config = dict(
    head_dim=64,
    vocab_size=2048,
    activation='swiglu',
    norm_place='pre',
    qk_norm=False,
    init_std_down=0.0,
    warmup_steps=200,
    decay_fraction=1.0,
)
Each number is 500 + 40 x the weight over its row's rms, rounded and kept within 0 to 999. Layers, rows and columns count from 0. Numbers have three digits each. The size before them is the row's rms in percent of the matrix's.

# layer 7 MLP down, 224x896, rms 0.0613, rows 0-223, columns 112-167
105:497396515493575467508438496573530470516467499532511514575515448490417476579479509485552508450432560521536538485563521522456460514479521510643556544527530474567474512489
100:496511479519482505521549483550503449574512481521506506540482603450513501385468489495418513465503447467561475541481481423509470518520580536446463470429555461507473507536
096:467524486533411518461517545515533449515546532475565422477460531499463486504498497516479578455476553525454420514556504438476514455453439511500475571554411447491537445493
099:478482549558482460482528433444485491486509481466546474458435551588523467553568486452508530553523560505489498520543456558504542445519463399507562465439530475536582519490
100:466510484507535554450471511547520548522496482548428504548469442451524565503516487514506564465559524410532529502531564479484444430506431471497500534552434385528477511586
099:483594543436500481518588462457513484525487452487414523537538486523500490544439537516458470540483545466585493382464595587486552465503485466506491428490554524479518471473
094:505445523491587438510458593473463519444484531499469498492520488575454440470553545455474483488416521524478416557406387507575495534480513492454502497531501494522510506463
106:573471481499483465555587538443463413552520528465505521457424514532494491476495473548498470545503543489518475518480550451530539525530500435521542529533504510487474468541
101:551510505462463483512537473474483466452463526453445425395579554501529585508531464536490415476449473527426539463524494429534511536496477484483457491492502528493541532463
102:504467511482502484500464485487492487534573495433569497546462495474569466495555437549547475594506582492508547490408460504499456558504520459479561579480540508448502474538
102:465540493494556527503512443454472446502509481547459481465500486475504416536536592477490491525464597542509484494449514514487579443484460420456463528465503516467503468530
104:511495540482479478457553489472512487432551546419565532475448554482562482507441473472486471523447476560500552526521472525513511535520475481517568468475500462522615450433
111:415551471533509471487480460497506446501497469466525523508500563555517516469460534537486536443463548503462511468453447499484581393505465563543587461550519557458475426558
099:532536432495610476524497450471537530531523487448459490488396465575485494473524445471437477539554549524438468626495393475500520503499498454492483478488532544450480480467
100:561489546458389463488431497432492509452469472515469477521500494482523554518503454472487538479510509477443503503511573509528476365535519456554470541503606459492535482508
103:485469538532538595552493608478473429468525449488545525466438511503461493525510434513525509430466456551495458485553487537598549547609539497527523510541450525482473495465
093:414480472534529398546492509546502506438476537481465520565469485423466472521442529505450457482539559481465456570515483450525539503461531487532548526461474534487488498447
109:526468555504470531568531490393495478511477514513525523579531566480469529481464491485500470533488482449526470500528502536487536528553514552451475496538559539484484532460
098:556476457593543642523497427463521472640509490354542489561511467523542557518433435509448493512506455525555531494467510545456453516489502526496535498480544493507466503518
098:506507454491525499419444483506511528468478460398466454522463460508517473433548525529439456458489477488496494571455466470538474513493456406471427479510495478505483471461
099:494470463503475504509512583459547507420482527483442545513468510454465504556557509475565505514506556406496502564511534467467569507525577503556518466401545535543441474472
101:544511520487508511546571483453492484532527495439530513494490498454492462469516470465558472542495486561501559495493516527495528520554468499514442490504517498453515532508
096:528523544519466539464530500495496430474523460529456558531500529560385518420493442525564530470508476463536525481506462490529423536527516489510489495446446537556518456472
096:408501473482509481460633454528500531442513459514478518556495417436452515560446493443510557448508500492473532565497548484541498509462491506590482518562476495504491481524
103:553492492510541509580434507530491511467508509549492437534604545523560429430530434444482511489460530427555487466492525549439519485488525485439519520502594506528481488395
146:462497523560515433547497527480508495521526479477497511591493454511452478493503460534451496503530569485500544539513449426508544390466507428535554529472520511464540469515
095:481517490466496542461564523515504471524448494529471518482457431537501555542557499517576470553469507466457578523494491493575533504463572598557490526486486506513524497461
099:565530519504468459542523536510523496473490499482549483535498522450530479506523499549498504488469514434402476557451550485532535504471546473497555496504594426478517504412
095:520455543495450479499509554449542487513448430469446457462519489470472501434532527444517534471471558450540439520534424570507492479522480545485499479555473533476503476511
095:497449446479509533471442468525526517547527541559457474536514470503562516498560564391418447384515525608497471503576515434532509537496557527491452489429500516515552525497
101:515505488487489451480549532512533471494477461511525532498481535525551504468556504521559438499491547480532477543515505454424485508546456481514512524511504496509486517500
094:425562501529479513519448474490496534465502456486524500471514473484493531566469503486455491479490496536474514486487497551421518522519475475569520436493460479510507498516
098:439434467527472495501524537490515490420520423503506523466431474504449482485455563452515434481462482533506415498467445491464532553550477570450486478549432532467537550500
103:486446442509523563503515482490504532456559526469582516464481539453500525509454578488572476492521484506492487439494485490419451430509439504490486439499552485493550472468
099:462459487541485546527505471470470493507486516484511524499578494564550499480495498531391528439503508464509460491529384497538515465450421543507509501468555531489479527539
099:509517400434455477455458489474514489449496481435484495496587505519495508488434548530499485558468468427516449448482524537458511474488465472369490521487475490535496491512
098:474510533519497524472491584496507473461552564508426459498441477577479527447539529484515515525491512578493504527502416472518520503535471472504500531468596514535547492479
101:549470547556503559549460520471507504620481453475493496432452524551480466530508534440502586486522501486474520380455526454546490555526481509510538455499510586534474501476
100:566495497480495552479519506482504503524458486430494441483514483465564503493534467488504469476532556520452525511488529492503541500477457494513522454522505501511525478540
102:449446588478558475534506490530514482543494472456539476554536467453477514509568570443529416444543483518490452425486466557506523459447502620458532488583483594546425472469
101:485502476523513561476520487494506514459503492464565531521471456461467481510493525478491441398522495495533534548464547533477535449472583519581474445439542526483483463493
101:516459464490509554519513496454580438445514467457518520543469544472483501526526584503488430546544544451499516518495550482519596522584513564512509453506480579482542561516
103:438470501512514402479414401446520472497497466510456504526471514493527505504458534458509540561548546480574522551512449515498414471470521495516562526483454525541450517460
096:496552439546516461521630460544510479530540424455512519528453443521462575577560482544484519550520497496525453522454508491502488513530572489504507508513439544484488490571
098:413523401492464557627528578554467497536574519528537525516597585522565453483473552473498499483422519458559552504474502550492451497542469488469539454499537450497450529521
098:567483436513489494429500553475430458438495473494474521424593362524494488514509581502513499528534523493409503500545489510422508507547479501570534493494544485486531475441
101:508485489451460485508519484518528457505475460427515506518475512459538417485418483523516447523490559497539533434515440494545466435501497545435485503525591539550471510500
107:474442450485442526475565447462545502540449466539531534471485477492490455484463546487467489476517536509554563539502570530548425418517434483438503557512516475517512499518
103:472583443509491470516481479466437524493478512497479481546478530489485558551539487509489484472514538479527480519508511506485525501603585496475489501465488437469586459524
097:519558508474471475514474549534487462426500523439475507569475499467473483508461557411495494421560444453406596444584458502500492390450458491528463527465556434527494494474
103:586585534496494448525555495475577513499530489453507415534466508480503528519480514491522490599483499467478548461437425512507480569509506484530479492514486587494499460503
099:499524562520489524486505580476532565523488501551526431502504566559501461451431449500381496465589511434490398526478531519476448480424459516454483495530519512490570453504
097:515523488554489517514521590543541522452482474525508452504570384456529440561480519562489515528521490551437529520495435509482476473542508518520473538438511528582483549557
098:484509500572514479470514457551491546490510507476520463496498481472474533618561440468583525438421497493463452493568482503519462501476487502592576468590542471520499500539
097:503479507485498539511486454522490527525550453553502448546578480485441469499562540514518511516504493497524539427448526551473486474520535517525504581489466526535474519482
097:557569506496562511503488542492512543534516517545493503495471517485498527535553469492476575562579465472581555574491396506505444460435508529585466494486474446546504547478
095:444472469463490510536445565419563493545534490435474499529460509531482543491515455451470392482508562438482509516486499395544583488472433466530513517462504536428525515515
099:489497496504531481504559438517492526547509524461571537527501432441445502507505529510519477476516528579480564444463576465546523531468564460551470482532532509537416455532
099:501535513507431485509526440500496438444479579392453454492508507459483481496455526460532525495506482518568446428567512573477508484512425481561547484450497484518586512428
100:494501498534592591434471505469515450596563468442492545542538506439465496479540477472541415466523499461455480556500494506456548492521541514481535493479443485443474508451
100:476501492448537508456598472508492502523467453469518466581490519467496500479557438542525476452523475500520499548447494499502415478489540475455509486485522443537462473471
090:544481523527558456536579466464511489526553496463464469450501494471580488439459461535492579509450494457607572488487366422414515457459417517505507489387584422526478467485
105:514537472447426525547531482472490495461523452518494505499555387507504485537546548504498506515534474492380447471548462392527555470493535507493455509533509543529483499517
103:528511497513545483477465472525553493522515413562539532555530543454529517493565482597522478547438423438497501468520504580495507517524512478474528500508593573503462527516
100:472533550511474437490514524459566524468443522504545517521529505489431505497491458507493490493483512534477491490537568476489497501509519447495481550534509523504450476434
096:541494457493509540490517568463455533480482490467428478532537479509516458521489529493507449509503461471512456507535448444515521509535551518495461527611490521475439481411
097:482523489484534530485493511498490462566538587487494516544532519521468533478468436523476476441475550527510455458507517452493453468496453446512430483443510439485582512468
091:528431449538478474549554490493471551508474467480508503538560491511551485438544506534516498545380532467496487521581475536563506577497429384425460519524489438514515477505
104:450488518494538421470482486540543516582523539562507530503478468541460567547611513470516504499536494448500524477458448497464502440401521535515477433505528520493424597507
100:560485487502479512472514550500493476506465591482530545541405502531454488494446483464458547494481543455475559499499462496494407467536592378521455509522514499509482513427
105:517576451485501462526495524455461489531580599475502527441497482498442481503508603506479507494449500495505461393493522540485475489524541499463502406560536523512589478467
096:477438461538468462536521416455498474539558546442465534516476479556419594432479521461525450522535548545505525413530484453459514467513487499513519499509586523472533479460
101:487477603396479471470561556476498548536513489478519500511483495528495485471466435444495433498468529429527451467501565527475542484486520379493526463457524497477605469486
097:497538414492479526458519553510534514520497467510522446522429435511511467452546498492495597516524512437510454522527562373455465501481508503510510530581452550488498495529
103:530492462492470519440454496566517459460506398503514552490561472544504500457490617489576472526514501464519549488515540454495486529450474469583475523491497550493460540428
099:447531480515560528460434438551474548489453501456475487482536474476481481521478577560437422474550479487495429529479507498475510536503538551462535508484467516463551490463
098:508447568468504529478447452508505512533463432478489474506524514568506497525473486518536507488530528533556530513513546492528478498475479516511465479473408528511571551515
099:517487497474470514574488522499480544484555523523501503497509476547480585515564482454499508468490528493481457523463449429517566550475555528524459491558516485478540499529
101:446478533518556522492555481507494516497415575512494516539517446594457505476528513455536527518483442502483561425485531496468520477526501527498586520494485563541502527488
094:490456449450563481479546521503575470529518464452583453541471515523482487492471445468340442492534487552487479432497514525646477520506442495487557472456545405501560516522
101:444464461436465525462469476587530497480428460487511532508493510459477440494524481460516568564506534532486525541493528552464443548568497517419525545469562541459552537510
099:454545501469429493555574406447511471623581498493549504489495500471510482416493505502499473523464543509550517548485517477486517482542531484569572496496493459504524510543
102:577520485492605547484573502550482577543506556539415544591432451471476501530421488509464468507494433464559456563469547545432545530459524494536555494494547485481482494476
101:579511487477492520549517407502469489446528503502479496478549494462468551475484530522458489445507523554462502474551566502597495530409536496490528536583463495474529532479
100:532522489473530444573531446458487505521518422481555489453525556525547479525534495523509524520439490463494509520482560508495516487428421447467477471581458466510447526494
099:462520561494431494492548488443523492484476488511460482475549532465516542476475491443509469500556524526542478533422584505480513458560520525514496514567563588449549491499
102:518470415519502522431513554477538486535552511429523517438504515441514571481441520580531487496459510511493462453538437493500540523484453497514446509530499553519477490540
098:418436533495544560458503451459557533577480469488486521476572480458484505447470556559560547523510524479501488512443509535434547495505549473449483483480529511472499444454
100:502558477499540515545501432516483535491465491547528500465513456474499535488420480461501537446526518525479550471574508475563440505476479542482449499433453495497504490508
095:479526497554535505505563566535489500540495479486494461459398542523467484556521540452540484418516501551525512400400496376524503430473409501519440522499507440546527489578
104:525475511461511465533451523518485482451470442500526404553443510468497516471585510593512471469469509429526449525510508522533580473435503530556576498511562526436535505475
103:492475425532481517544502509509500453530490539515521588417535507473455477487500504582515499539529466529553547546497454520499456559536446475539492493520493544446487455542
105:470477488484491484505441522516510515510443572502503465494475479459517501492460462565462514459505566561564490499448518480510484449430469528577510493548486517515515486476
097:548419510544439483500551467451512521511488552532463486494531464534537545549478433519522510415531451400518582489488565517494496466491513508554488515541480585537475508455
093:472543558532443520460453492453463536516492474538513495513495550551549436529432451449504512497471527501486583460507558447525496549461518503512437519536470514481542511478
103:523507470508473484556517469446529543514531503532515518522513502487531557426522434459535413491439470511506541561440587413521514530516553454494487489468505535523520461470
099:514505496456494517536490385517440494479538417537506492461452533556463523527554404403535538418510573556478506438436569413518462550515556547464487438524530526551433513418
100:499544479493518499482498507502506469519497457500547463490456423436449482463484522478475458483526517565416464573519453374500461510483513477450469579447514531481537452532
102:514509497519504527538458512501429481549496497457517551529575477566468544566443497433512506488559390510534534498525446453609560508463538483491575479514545525480544439498
101:432462515461505450554499574523471478488435464447494480519421423480439542487504492537497495540477483495551447566527465460528409612477531533496534486524468468517504478495
103:483528570513519475461478513611492511514512532516455524490472455569417433562504472451535569589562538503439566520494570540513480452489537602544481532515459480495502541503
097:497565568489490465501467456485535493583486469468452494534515511579529506556498433453497535462508482442534567527487461546510431538520551585528533484457521483479475445443
100:447458553466439472508525463470503449465482525484513492481549507493516540489527497456503530523447517514467486441497481513528534480577507500505486530536565526462519470465
100:476463564507564472470481519471453481554484504518475433564505531505519400517486558508506518469442461492426470476432555491522536504551449528516510490543457517485537482447
101:487510482556508493573432428450545573498471525396534465520454503518457459513490486497545463492499501509425498513479557500404476528580536498508515509549441520503470508470
097:458498480484455434502546492463487479505470473573523505537519468538458502474586490496431473524516499535528461538474424580485532477497447492557483510463559519498520527518
103:456459549522518525547454478558510515547487522557506512427466510454456552485518503517540509532514423528487582543532484470523501455452530483522542462496575492495532531475
109:540550525525590441608546463385507475520486488505408434459557414578550441457572487425450477487522476460488491490493553461510499472468507452453550472511469511514448561527
103:529564512489517522538535514505432478511509498490523489596431493534561494501497462494496488506517509531499505437540527518516447428500493476449497465431474510494551525494
109:466473578514470485484488496476487512555465495463468530506554573586545498484464506446534479504558523486487499539506509478463530460529467531457534505464474495432525485497
097:532618521510491570462527469525513500463508508491559558555464540473579439528592467490497481515484480477449521529537532518512488447526521500495516508447473483523449525456
101:439446509490549538499456510529464483493523470476508516531560492447478539525446531482476462498505523461503553459514531506497472490482513542488510456492429551484554523522
102:508491498533488508531406548486450482491545501533556488432445485487479445551552529424523512513484482583457538516553467510597492474482505541450526520525499548502505444484
100:509548493516429537436438411452474483475460464475479475523447559449542562500511499524525596534433556527494481567522457530517519507490462502489484450456480548548462509503
096:543552551500468505565529494594483492470563481502594546515443452483493511468471432471510464504456412555557456600429497467461578471499509568465409504538467512457517504548
109:473457553474524501497504481520464465502502517478490517568486523498492523443492443458517484536487506490499487488522504497547525547482447402540512519489490442482548533520
109:508465595452532503543468491552501514515525499537482552519507474478439486428535514466436514480595472458648508451524496508459529577512438553517495534451463414533579479510
099:493510514515559523492504452507458531418535451464483489410514494509490409554514537433525504542515567489474467488466546546460458489532389465454505499504505412500462497494
100:497544504479467524570512495503500508482562482481486528477434436507522500520447518514470482485448522452471518535522502519481524450525600506525569437474561520474502492504
098:548487493505473507474505480437493482537462468563482526483468529553493504459546546486498442505469553530490506442530560496514480566532520517502443516483514464493494503588
114:507473494549540519523511542487470481470566447474552508477489493514515523474505452532511549478533569539529421521489508420510426508442473500489423514478502440431501509541
104:501489561559547503561525544487389484518490492498430481492556495547512602580443462493472478456504426538558459456458513448536548521494542566526453505507541554485529472542
100:490509474526517455516530520548505491478478545471492530545515450486467511476586544600514489572465477574522505505505473472496590520436483534461511440527495508521522502520
095:502471536494483485490483543525507532523448479496492542538502444513494466570488503489527451498475492463489483548480474515557557417442535473462450486485428511473493406484
102:476528510532476485534434521509511533456437560433565528481479509526509502458416492516496481535528411523477531539500532449451570445459452533519458465477567493475575520445
107:437493460523524464537482428511487470524587536455490547493524531469558522510524511470515446494500490483561555493487559503468476527475488497514587476531547519504517456463
103:492574443504508499399528492416494549480520550516512479538506537468503502471450474473469504486532507502482459514524459426475513546534622446460505515563577454506554479461
099:491449520423430514512496549393440520532525465495530475503504551448505408536486459595424512503547466508455506518504527477542477490505487497496526504476497492459528444477
099:534443488562518476484501493527488532508496470480535445464480513609522469475515492486452516487560524503516509561461487507468517493554527515549435491484475556526508500473
099:503576464479444486479492460539550501525507530549440505515470418519548488437525575509565477435463513422522507551512521472465547594514455453568522470440538465495564524457
097:512547573554546498528479577465473501493491567510484459526534470532521451545465488388509558532429494496524456466488549562528555473554616526466498487487598531491523500498
098:490429570455510476521475418520521500528472477450509467468575480538481519466478540493476526463476470466462532473552427525450511532537473494511515473528475492513497569520
105:425472506545496467500568451514448526506517447470482506462525479527516497486468433502436530485528470537532584507483488529465403513462376462506497533459515477470500519511
094:500514534473545446538468415507486493593508433481513475491490548527478375482440481505524488424584560524467518424489450460418467596478442495451533544397510477519523542462
105:412512529497494489515548556503501519495528473518575483515521479451475479588476468462464459528434575470540543547455527502489524543485566432505564443483484471452584488457
098:484517514556563519474469564540503502556472409501505492497489479500469496493527473505566554520498426502421458496495470464539486544554475431511531505532453447504469551471
100:528512521492518531469464553403534531499482489469542471490421541475557493536516444500509486527510522553429419487526537494527494542490515512511523434550555537512486551505
101:471538525492456522459528519513486472461485626447461571449514472559480446468498531505484560497511518497477468498454496526491450472514480490531525527533522446484500490549
103:464474497573543498483520546524486539445564494517571562482493454501439537489463489516530471505541547548506562540472497483494472495481473382511519570455520569492492494537
105:509467461492465527506467514519519499473512559501492555480524530487543486497476458494533524528484505465508460560489485482513578423472469544466505459488456509504510501449
104:499514501460567494500520499436503528555554499380574495484475428542497496540475497456499477561538459480501427608520483456467557538555452517557514411538542529451438481518
103:543439410432552468545471516547526536495496425460448511476456548521541548533533469497539453516455485476491510510528487514498482555450490475537537483523482436468445580475
094:437499524491498489497484468506529480450414553557530554486523470481558478499547470452548494421552508510483553541460495449492498477512532440484535545575586510509487522484
097:450498476517523539563515463530519470456424544547505494491471533555515489473560475455502533548491426437499454522547442540524525494483508569516526449432490456496483452483
100:446425561513534448545472527573465468411544561542546512451510517421470462510466485530480506487576559476551513541515477559508469519494455562495457521432545585516484463453
094:451506485463527552448469490487537468503488500527555491505486428417567445501424476452485471524506521514495477549528481468484518593502462451482508500427492513428524527467
093:600519450527482537467512519465529523457534516472512507501500464450484476521487424421471491533513546484491477513516504458524463602530460461504480436472509508507529472563
099:406542499501443443521492496507466511472477432529465496486468488439480522492505488454462486474493520512506498486526517501490509500536466465501498485534559482475478511504
094:471543540527532543440462517497419488490534465490558557542523461472458554510561541481504579426486452518488429527520515469471569563491522557510559533468497464473492507468
099:510517549509483446550535552569499506523558491418480485495496543421500520497452463491501535485543533476428478579479492469484495491501482527472437507514491514484440478544
102:508515539480515500445491515461482539484533553475567493468501405536492446534497484502504505530502501482478493545476503482477495490459491450568545526476429452495501496480
096:494479562513506532489550553484556457512514493561517483521548496498517417457491488492487479500535501419587455540449507542448491581436464531500509574560529419546512500506
100:416462526493493577531443573470474475528520572472509544504476420499512534425479508427476431518623479502489580462465424496477428462522558482486449535496584453504501513500
092:487506561483499490463542501522477455485450525430481458485478578530467452545512518417401509410460481477503508496507449508461574494487471443482470553477520538479497590516
100:484502498527442596477476530545541483454557527508486440447525582470489535452465475529502525452481482503477518505576477422460540455460529485523529449539537412534535561568
095:527474491482519504512528585499519447519416480485443491533466472500448590460496530480460485527605509549526523426496535535611447530500466520503510472542469490478536447438
099:471525499523580471443451525459456439457563554511512481546506576497489447552489497495477531461463510566408539488581515563549576534498498472554522481541459518479506508475
099:481476582546454456532523450473477471565492466484541510528532510532455523536547498485508521370557496541442474533491607481405453419456524497527448460500526468489519509548
100:513406491521577516529455518476512526473522547491540430488531453518538510532563570564565551466460494561498559447503464514526530562512531521530520471424503514495575565479
097:525472519545516542492499520500463539527468466538551524495527460489437489453484504488508487486520502472495425504404517457479543491497489534550472498501567503528447496507
104:527549467521503487527502504511444537506538473466447472531500498492432466570486535527521510510462500543503527540509476445460545555497560595497479434466540548504541469567
101:494547486425510515582459482458471490504535495446507527491493511507475501487536537489491464512518533532532507508551507433540473457472510485518594496476544474522495533470
100:502529452534448547548572463527555500506561503495475547511402463539532507478517487492465472509468478555445467423458529440442503479526564540541579517456481499506502488477
098:525507472456469480522507495560482476473531493422554503490484479476365528508472491468474444504511535511486503436539523466549486509502519450478531492458420508502428498465
100:471523506466529467553456547511493472519531444486454485442494492507428476514460572581508499460506541486552477505495490502513440597510437540493487482486439467495530481434
096:451526486546446527506484530479464490551510548590487523524493540525526554495527532488451484473560535484495634506432544388591532540477534531583479518455471402493479484512
100:490508491470552527475528534523446532489475471576474498542474485504474555434512508469508516497526464532449475508577542425569508513450582474534491499599469463534532528525
097:573450490509527474442527428574540480481505489474404509443399472483522560490523601519494547508559510513463537431451518472469467438471497519426484511525481489532464468515
103:473476472550460480544474450442510513532472538469465579495451578496493505476475517521523525462504433500476575493550504500486484487493441444562527449509402497475483500391
098:485535448418502458512535503491526489438472528450470507497492514483536511534509570440564451493487501465505522483552474539538445554488605504498502499513481553518477486537
095:545476491383566554449519478504458528567582440472488469541500487548461541483543528472510481509521448537550501537487464509490508476449540549564523525509472526459576545549
093:473549420477561547506499417477598412513539465449536443540503487461488523470518541525580463461454462490488476455483451528506521515472460493385455580484474536500463475492
103:511551510490446526556557511418518453462510529512508490603525496521567487453509485497505498522447582520471430477515479501551498454489483420461518577569492483499493438463
100:554524482481515519448462494504469547502475526509464535545464446532515523566517559510542465493558463539543550468476496459504538450496569593436448565432500535447475510411
091:494539521499480500502552527502524539594531517503518520499623542510487424569438450505464486565461476534491574507545478476522512416545535556496450488525487457466465473522
100:551468462511555484511495559510458416451556503555507474537528530514470486545491529490463535583502561581452454500555447456481469470511508453555528585483590536515425485487
098:462426479499509470524454497438485494476521473525523531510479535488386460523495573489454531522471514554509569492512483486478496476572491500500546524476502467536494518526
101:559466506515478489511440536530423510495478478516507514496475500480498602528528503489486507490477490545489465446504443528508489494481519500541591486507504482486477516477
100:366521560468455522493532566489561435523463452526572530566516466561482500505459478525524468510508485455508421536581511493517499528516498397460556454467433501517542480486
097:426528518533481485479461423475559517363503486574466513530394469531517501526492415495551536460564457440534534502508574533472454436512516496511455441461572522546503502501
099:504491526428502476472568501460491517581461518481501525472579521563598556431556516458524415523552514567470506517536559464566498446468538482517531538534535537498474499536
110:424518478557489516450531481460459504525545549485468483474584521424595553594466461439408550503499522477533480529497475496507473396528531480555454505485481457514485488449
100:507551529513529502518476482427541509544516475539457506596528496501449519523527482483531502491481558463532559433477458425490537462521469577501463556500384552483496504476
098:532469473458402499474418518429483528546450492505538498485541548482536479489539522464530538568474498514479568571470391520525549455579519509468544520488514517591536480544
097:514528484483559515531500462403517538608487498540467501514446478415597557489485539494464438504544487463533536460561507378426449466501503415488434502563445478539428574526
101:448429481513572433463503558516442534499529534494505490511513523523496398488508485522494582468477464492509425473463440554551522517485516518457549535515506484498504462521
105:477475521487453523490499535583516466432498553474476525522525425484466469596524469410444508556518493651481566509528511456509487497519514537545546482509465505500534515500
099:510502527520522564471438480477472493474516554501469489458479443505594538519482520482521553473474403502481538474616473450525495500486534487461526499478494569502569508415
100:545507493512479468499619408467476521502450553506517531482494518482512527510479548464449481429562522495575501475503502501426478376438497551524564523541517535475454464492
095:483475498496474546545483532517483561477536523481427512520514472524471540457492483483511496515517488480488550565604532423471442500495476501464481481418442479550486505516
096:537499474529484556512454503492518487470514477523492523475407516433533480544552525573487576505520531461552539509487565489521533518456452484443574510521468473465516433548
095:547414521518506428501500504504575505474474493457455502562462566457545557496519488479487443480514475546543512472489521489538492435478572528496525470500488609473586505502
103:496480474559501528469473525551501464414553431576426489519448533396489484568506553461531523482433551500455505491470557476401546527534533483535503486502382594448534513490
101:460510494536454524419474561463485559485455453523537442463526558486515464519424507541483495515524493509470473549486453466484437487535446403509536501487549549508453531472
100:448442488482512509491516455449485564549518505499412481533540501536512518500467526546505436494494534487489484517514522435437523587528530481514513452457478497488468431580
099:495500480538570550514548508518542465465481452500566509534439509548514559452458436455542507456524527525630488464524465463528455452433578484531540467506486529464535557480
097:473464498482563476477561537539531489520532542597445498443436544499440478482506447490506517505487560516543454487454593487527534467463456504518530480498467490501454502444
104:510552466466507497543548452491470500540504577508522471484536517488547495534486506445521534484548527541535509543497457491517491573445498488504485470541490515493550542468
097:545530506460478550529440460503511552461517543566529525532518458480438579511487520536500510483498542517449502458494464473506529548536515460543478446450523443529474480530
098:557602541507557484438459522549463499556435556479429498462505494542454511475509476493484481536543460480448479489492482541424474519542492517503519488427521502517448481530
097:520483498488523545434408546485481533453487577477494412491416531500521526511543558492522519482476434503479468484573418570612433520560554507506565544432432475487552484562
099:501495540598441547451517569515476499401530487453486488469562590520422489474534558487433543450523518465503513540487526483515485437463481524606470473533544458504459507452
094:446421515508546502505567562521516419513490474469441528459453486492532497548447493487503494514403489556527481501494504518500525557478505466467518529595634470497486497495
102:443472482513494497493478527530491477471537525511454473549511546495590534471469527493423564494560513568491506561458538477508456472484488448558451482470481481494545538450
095:580462537491558524524459554462495483517518522500460463486466499494482477511530515498514482546506496466489481567478442538451443486474565492522571431440488483499403551490
099:527457450448431441509516436509481493600475520515469537466490524484421552430429489477526518507453537455496434500465545491541451503545466492439466552388506492512455458457
104:496430452533466433463553452525453493520473554514395460538493482530466450545486444526533446497491440463568521532434579488530453556517540462532482496393460488501508528533
095:565520495439481522480537505477454497514511472462481494500575534519476441441443466480540495518486446591533480546495522518492481475487421479499519560503488515512521527504
099:425472488482544500444529480444461518574509554505508491545552482532550488463505505511471512422505533559554523516530470555445508552489532473496512485488488457507445425545
097:441491444390476517532563477555455576431493552500541490459515449509565501504488520464469447537563477524521523439513495495510510537509439462542424514529500423472552497479
097:474491511515537544452514519527502468524560511535573492526473444479551524436514531485489485530474451526502529499484524535494497532551496561519449484564594476502507446515
102:527494469483529455489454490507478484439460488539501579544561532442485462546486549494431479514499483523522479478530459522554517413555464561491513494458617496510512518497
096:518546478554550504434561453450451520502480553514477506501517511463427515451510461468496535572547518479451497496463506451501561436529494503512549438478554496526485478531
101:451514474471495561491514519557533485479434462502506466450490603498522560504432403481524428489496503487598476560468551542568451418551572420539535459520449507507534481491
099:448539459467488466537426524497466505549468504528477512530516488489557520502525556526453475422493506490449474524473529536542463503489534621465509531457476542543491469457
115:508356506519553511457544474540515480492451533454458438514492483517536442504550517468488523581483532571578494454503571561567575460475530595567503559482535556492459523427
098:477444495512571541481523522480549538532472489455466473533455489598483450481480471442511465525444503562476527508481475574503461456532418488499545447483501536511504464463
097:448466477547466464493505559442510461404499589461522484522462480558541524531515545545469560526472516480452491500523485467462541517537481562547508463568524483492447514587
097:534456487489536520494571446526422603558454500499501436411447538573510426443525439528519524502611514463570472554463555463470447470511517442563582458441468467537465466471
098:509538492476525460478572520435530501545517479550455396517548414448532484527447526507497468520539478538500450489466506512567470449541533505472549551544508516480488497469
103:460497476511483494441438540525575515507467522470431492503512467478421462508466598559489533549390473563487479537494497453517535554462540540467467554428519531476435562523
095:547492456583444479538516478533534469496470459439512465538519525460541521460505521534464517434458534523468471459436524523506494552461480494451424513498435436546494529440
104:490436534468478464490504566524583510509475558510455501478535468532542520547510491492468504566565539506463521531537502532525524508442543514529435525551551545446455467479
094:474438484491468506495510492484478510445507443567495489510435483459551573494530540535521578528475404498384434521539507467456555480550528448511482530551469505518542486525